Weights of a small transformer language model.
Size: width 96, 3 heads of 32 (1 for keys and values), vocabulary 1498.
Architecture: rotary positions, biases on query, key and value, untied embeddings, normalized queries and keys, shifted keys, learned residual scales.
Training: a variant of Muon for these matrices, 102M tokens.
Each number is 500 + 25 x the weight over its row's rms, rounded and kept within 0 to 999. Layers, rows and columns count from 0. Numbers have three digits each. The size before them is the row's rms in percent of the matrix's.

# down: layer 15 MLP down (transposed), 384x96, rms 0.166, rows 81-164, columns 64-95
# up: layer 15 MLP up, 384x96, rms 0.232, rows 82-165, columns 64-95
down81 094:458484502515512525548481475505530512496546520486518483519465551507476527559498486516458505475520
up82 092:523555481495500449492504494478515503547482540477487496540526474516491501497485492514514494515532
down82 091:493466513516480512517494526551510527528489527572532514495497517506542490485488476504488497501496
up83 105:519531489481469482483553447516454474508529467570480497486477496504484534528488489469474466515493
down83 104:551535530491484503500506507483479470506502486508490494497495499476464524518479516453506515514435
up84 112:474497494496491487467485465514483481484478493490500512526476475532478523528518503481499483480521
down84 108:525507469500531523468535508511489495446522494538483501543485531480471489520463536462497490525493
up85 099:533479482502513483531474462527495494483508489544487480510491523505475508484511519538494491493522
down85 095:498517526482464522479546551488510512537491459519489520519516471484500523535487516509513519520556
up86 085:477528505490523484491487508459495502509474508497510524485514529480528491506498555502563493488553
down86 084:538506479474509464458501508455559461489488510492490537487486468478506537489483518475531540498501
up87 081:504473504515440448470534487514454469519498511500471501508519515472492536486509494498482486440462
down87 078:507513519475501547491489503516504493512520570507532520519478473511506527521432486497523504489510
up88 101:557505506498513505529503456528465467446481523502498473493487479509483461517499486498502463502507
down88 105:461491470471504546489513483513513484509521489493498536531457530458494476491498500480513484500546
up89 094:456466454556514515519500554537502494485506455499522483534516486505531481488498528485470484459485
down89 101:506504472465545481518502501517509531479483490524473502496427494497493463561527519481529501512501
up90 097:474528502540500469490494500498531492495522505485474508548537487518440490555468516503522500499486
down90 102:504453515489537504483489474529477526473479515505527514541474472513492460500509513468507518454521
up91 105:530525514512519480487463529511489461484486462497512547482519483539520497511514456528517473548539
down91 101:508471477503495541514488508475521514525470504519498488549475566501477534482511441512519504504458
up92 096:483527520520479502489542498462498513544498509519415489502466491520479480518528522515493478500432
down92 094:506486489498524467462428494510448530502481500523513511495504525499490489527491498495491513478517
up93 117:509512491472522491475469477469505502525489477447493490531516429527512524512557495499473485515530
down93 118:465502517516523512511526532464508469506490545501474528470474566490494538498528477510557492512541
up94 095:519494473522452495433526526535483520444494481485518530514506497535473515514477481541503501515528
down94 097:477484529527477524552513504494517490467483488488498504496523529513502540492549543450517449482448
up95 114:507562497530496488501502455509467487522495537467510508525411518513489498479517489512507501506527
down95 124:506486534476508520537502512492492485477531472525511495514528508471514478439485504498513499488504
up96 101:495466445501507464507471501520525468483528498527554473528515470524508500506485520500487457560487
down96 099:470513477493502487495524558541474506475489486490477500506515457547499465470482489503487469494511
up97 086:478482486525493503516480507474466450527510518512474477538523506529494523504466515494505488517465
down97 090:529480482488528495489448485557569478462449496505496510503471531481485513549538484532521492513514
up98 100:451440491504515484493511486492533422535515508494439494501510500509502480499472519486450485463475
down98 105:504465497489525478491532456485514522495520502517492488496436508522507443507481486514493492476528
up99 114:484539470482452479503477441432474487474509507475518501500470545536490480502508498532498502457482
down99 111:493484492519555540519490508544496503505506508541481502465440481535457505533543488509525455505490
up100 101:475457525473457486566545494500508481489527521454486499480456507514483504521468523495467498495520
down100 092:484497562529463506495510516520448501460509502480471499520490523510530517496526523483520498474493
up101 082:521550503540474486525512501481500470497514518507460509536530504483501519442522529467477484532537
down101 077:524482513526541491494462506521497473523517474491505504458523528459484496463469505515525519473446
up102 105:512461466563493531465522462519493473486474470490498476474511520512466488557480518512487518491532
down102 099:492512491479508475515541482491502510563508512508505459500518539531504467503429507463534439503516
up103 102:518492514484520518548483526530475527484498518456437534508490540479512474520492499548497485462524
down103 100:500493449518509507469501498456516491499519517498505530530467524492463503513491464489521504501478
up104 110:492481543498482525480470477540500479474523488502492454494528515493495508515456507527450475516508
down104 103:486535484488496505502489503513530516525494476469532510534467525503513501545530485474530514463491
up105 113:523473513506546470473474493488471498531474485514508524535503497501519470496508483538501492524507
down105 118:489447514511550522456507510470502487482500500467536486480515507509528459479509528446489494515540
up106 080:504473486523441523528466463476467493506476499488482480479477527479476501479512503503473527470494
down106 085:503522478489519531500490482543502500514477484521483495496572498485523536543487502529513488460524
up107 104:456491473515481537516549506522498483493479532484517500500471520515495512477481529511548507486505
down107 102:458563490499498545467478483498493525471513486506509482526470538528524467553500573484542498463479
up108 089:478471484514488505492457526500479507539532542532500497510505505448453469423511504511473522505473
down108 087:508505520450469464450462516480490537511495498492511492485475464468437486482490536482521494492546
up109 099:504500559479502522493482503523481466521539509465514539533546465503473530474507515504493473551480
down109 097:503492541494489499493487431523527494509535499499515465503523466489537493526534473471517516486494
up110 107:503445484492509510504474504477485519483448499466493506499528496504468517469509487498477482514515
down110 107:511469538485499501526519486511536509496475525465543495513529490501475543485501467504522512499496
up111 101:513524557518498478487495463506480520539514507491513478486506496481463501491456493568465501508505
down111 088:475482519468510476482454495456522455488516542544536505473510485509489463506493519509490529499530
up112 103:457491462470519523465514491483498506496510532463455518498487456480509474523500484499478504515513
down112 105:449489464530471503551481475472518537538500490548452498513499511490493464521451491542527507463507
up113 074:479547481474477481464507507454572519512531537498503511482492499528524524454482494504532500483446
down113 077:500461503524550541516457480522502520507519502506496513509467464517466518510517481460471496498545
up114 080:455528569488479482483480516512500493526523509487513524473462530521485515478462535456498540511534
down114 078:504490488535514553509502483494505478475467514499478533529509490488478499464521545540467478518541
up115 089:464504492461512485464516490503483494497476507507476469520524509498471518516513511451475474521475
down115 091:494509519475539461472501547481488448492502492529474550521508511514494510474537489496512536530454
up116 103:511519478513454532504505522495487516500493532482456448514512514505513480520477449516508479541489
down116 106:497478508541484499499540496499523468497516493516551506510525535497489474425513521468500501493505
up117 082:486523472482468478499527516513485513512460454458494503523497555516536520488510549484466473441495
down117 081:458483495491513491555514512560490477490507529514520493445503518518508486482502444488513528481526
up118 107:504522508511526535528472498506481466474481493506520511540472529528498490481471556492495485481511
down118 108:479514439476565515490503527523521533478489519502517492478470548483480417503471498527513493474517
up119 076:456508502526458502498494484489489472507464487502496527518520536455487513481489522488502473493494
down119 075:555480471481573484524480469492462497495497522485520526524481454460505508485529487514462493516497
up120 104:489504505452481512515507486509480489487494461498482478484501501523480470476550481512522486522572
down120 103:511472521523525489520517495492475525513478473465455546462552481494507460488551521502505532483464
up121 098:527494535484526488528475450533469492487504495485478517504460541478516543510503527570477507510477
down121 098:508527490512529476499504508435512500459497531462497497513556458503481553506496491498469501485478
up122 074:480535517504480492490504442487518491520479486483472495495487573475488474514493513478485542472505
down122 074:549459498530497511515477517518470493494501534489479518499461502516517467529505519544491526490463
up123 107:492486506483503468494518506489491452519497519512499497507468507523499514569465503545528491468530
down123 106:480484555531490529533497550493504514501510534475487444481519509485522522474510456493480545496469
up124 101:486456464496451487513520468495518504498484512478526502515492476503526499501509503525461514490542
down124 097:500499567482519523472523449475569541511523531505491479461483487498514502490475475476466504494521
up125 094:522469494522482493501505536471505480496506536528448437532511480500468455520505462527496515509458
down125 096:522513497520531450464458516527492491487482503521491541452460508492514502498540467518509480535493
up126 114:466496513460493508515515501480511518527497517485514522479502540478498498464489473518504506483497
down126 110:517496486490514464491512527476514451489512522536472493511575478537505481481486519481498507535499
up127 109:518477476517507479471471477486508506512512521491520468506511510526491523504515563498516485523471
down127 101:457476534467446463524514506497493487486469519498516486495542493505511524512488510459513505498433
up128 099:538499530486482474488490486502509504524465508465464479493485464506547469516456480455486497521489
down128 096:525502455444482478504490538541487497523490495493509489536529517499510450519484437457514493478509
up129 098:483501499532522495504461488520542520518445479452520481499501537489517548515496484519438504504546
down129 103:511495522491481515483515464467511444538505467486493476494584492549487499490524470483497498507469
up130 097:555486505502491505511514493482455456500516503480469520513534471511508487484512514501483493523515
down130 094:497493532437497547531529469537495503502511485505496511498489501509475492443491506520507513501506
up131 059:474507543494501489486489491494501535499549503500489542479506531516526448480510508479492501503469
down131 056:500530504537534488470513481485500519472486515506496456482477524514474504539510500487561479478503
up132 110:463496517490480559506479493552467489513482507537509476471491473477494513459498491545459505469470
down132 117:454508546477521509459506489472493472498486521541512474443488444450473492522518530511523548471499
up133 076:535487513441510504487493504492483539494515558535475507513506518528476523470506470506507544489511
down133 076:474538503504544544497511511470509488516478505526545525487544523513498520504493536489443497478498
up134 073:479522511521452506515491510524501474511472476480462487519558540489497513488492465498494511487534
down134 082:522467516497525484508530535504498503456470508537550501486470491522511456529475516531527485470497
up135 103:512486549502477474524485435451476486527548532524483519524505522500517506518495519518517485456508
down135 103:435493474460496519479524464504503522500498515512544484528508531508498505503506486521469466501486
up136 095:493451526504505457500507484495541469499493512503531491539484505502501470505499470504477490519472
down136 104:483459510454489536484497514516484521491487484507505506470489572481482488521471511455526529443521
up137 118:481527473468461540520471492502505492501465515488487489490498451518482520474477497510478508460557
down137 113:492479495477524467508512488523510544476506502508482536488452496514529478523456521466507472467463
up138 103:505491532513530524486472528541532466506493470498458495536478499507488498495514533447482455503526
down138 100:503477520486459481545442475513527533494523470479529477525524497532499557476492456517480508473495
up139 107:512481470511497500449509481536481534472489535494482550515522490477487495547503477497487533522501
down139 104:485486503478512497520509489492504481505488450467476490520491491518517499472523470502527511482541
up140 100:448542478489519480499524500491461508470504535487512503533484477504489504498490523494476514514467
down140 104:476511521501525522462488520478494495543483505488506531507524520487521512488514511502503521503467
up141 102:466501502528507435533494483480432516506483546545550514500483509494516508460529438508506510505511
down141 095:511497477488532513522488464448520501477494511484534483503447467501472505495503530467534513483555
up142 094:488553460502485523539501516512510525522498550492524475468480516515511529486511448479540515497549
down142 104:496510535495488527510479479488509491495517508526488493535471525492512514537490491448494510485530
up143 109:505512488502547487531508473544480502479478501468497530470484517494469548493498504525545503570472
down143 102:554500439463469498519517481517532494510487487487529494504511465524510490511506459516497458467574
up144 110:498516470507480521522481458505483520484507522482509517516507534517455466515494520579505522514500
down144 120:534469503481498514499481507460472477461529488505523555473539487495501508488470546516506484498498
up145 090:476502488479432490513546478474493494502492493487457527493523526480503458507504480500488503510505
down145 085:532473499500477535484527453551493503472501482496496477542461505513486510525507505529531467432496
up146 102:544512499520462458514454505487503485527510507424545487503540501469475477503480512505533499496521
down146 102:507496547516439484507529492525485520495567478580547478498468495548498513481531496520495498494512
up147 094:486527532523483509488492477508504484491476486503526469476504511504437518468533473499530438501486
down147 095:488542445504511495545524509495473524506518490531507529493487482511556463504480503474471513526502
up148 112:486494508490505450513450532502488473493480483490515488498496484517483555531460513523491507509473
down148 113:487533518535506567503492502509483486548460486498504502499501486493501406487524501424534498482497
up149 103:444519536515487493479469497509509522529477492516481558470456514536555473540452521493499497474526
down149 107:535502437471527466536520495504459514487493511498498522508544505491554497489482513477485507466512
up150 098:502509433478466473471482511518446494521557476521454477502476494481503478510499525498517515485516
down150 095:487495484520533498514466523518468500523541462515505524492519474514464507484533464528531532497506
up151 100:482496528542515528507535500521498461454476512492503482517502510553450506480507484531495519513450
down151 095:529514462522474520501500499470505546488525455533501474508506529456501543481483502491471505512503
up152 115:531450479508517482464491476495500475482513527491508489519480463516501463532453445494515471527565
down152 110:518517485537489503496505480495476533486492510524497500488442536484497439475543481453496494500481
up153 101:506474484485486463471497492552548455498477496482454540489497495568464501497512486489501495516482
down153 099:509529486513518461540484481472514502510518508478520505526522533499496483531477464486476494480512
up154 108:491547541508486490507469490506494481509477503495437512477508474494502511486517509516526503477548
down154 120:509466458511506485507522491457493500487530484492524456582520509494504508525528484470488438457471
up155 099:465520518477475508523524466469521508512497512488477511501538469495439476553531500512465464522509
down155 096:471485533536483512508478483510483466535516543513519483483489484510469511455502491500544482502499
up156 109:538498449519459512484516434568456504498529496491522459490479502486510471478478496516523514516480
down156 110:485465548488473499506481477509554490464490457466524487510535500484495446509487513497504496512480
up157 107:471483443524499428503522499504484508486515462488502484470482485487507509493466490488531492521526
down157 112:498483465478511488522538476514534476468517459489467496499496528487477491494459487553513509519527
up158 110:503494474521475525479511490448467504510485521504490517495539441551464484476474468508498519507553
down158 116:474494511511532510487466504472545541505528441497499447526557548451506518523482505490530498494470
up159 106:504510462461521475516512479540500536500490490479447491494496498458491523472539479526508502495505
down159 103:511507539531520505503485508459519494522501505471529489499494561510505433462485466462481495484509
up160 097:474523499475507530545499451458466485517520508460482449448488515519531461464492484499487482524512
down160 103:532487481534516451489524503493522485483511437519505533491486498444479508533476468492478489527539
up161 097:534517538499520520497485504520470529545492576512502483506447505481488524505469504534507452527500
down161 108:452481497479481486468505521475504496505505474484439532478525487528531470489516513515527477490507
up162 092:528499477523473537540524479462510470465474511485522504538493489514501521530506475536481470515512
down162 094:522514489484472490502523475542484487528522531536525510455522477451483540455514543498513507530529
up163 103:544489495461524504544515486504467503429485475483524461513494463522471479494499475492473496484509
down163 092:517560485528499491522544455541506451467506490546511476498488486505528512499501504497473523531455
up164 094:494500489530516549490490489476483472514484530532478469512510481510508552492508488530464522491531
down164 095:508528516488472561499467492465471539462548499499467509485512476503496524487512517473510489545539
up165 114:514501470482493509507549528508508539509517509485491464522438500486478498515499552515470473494498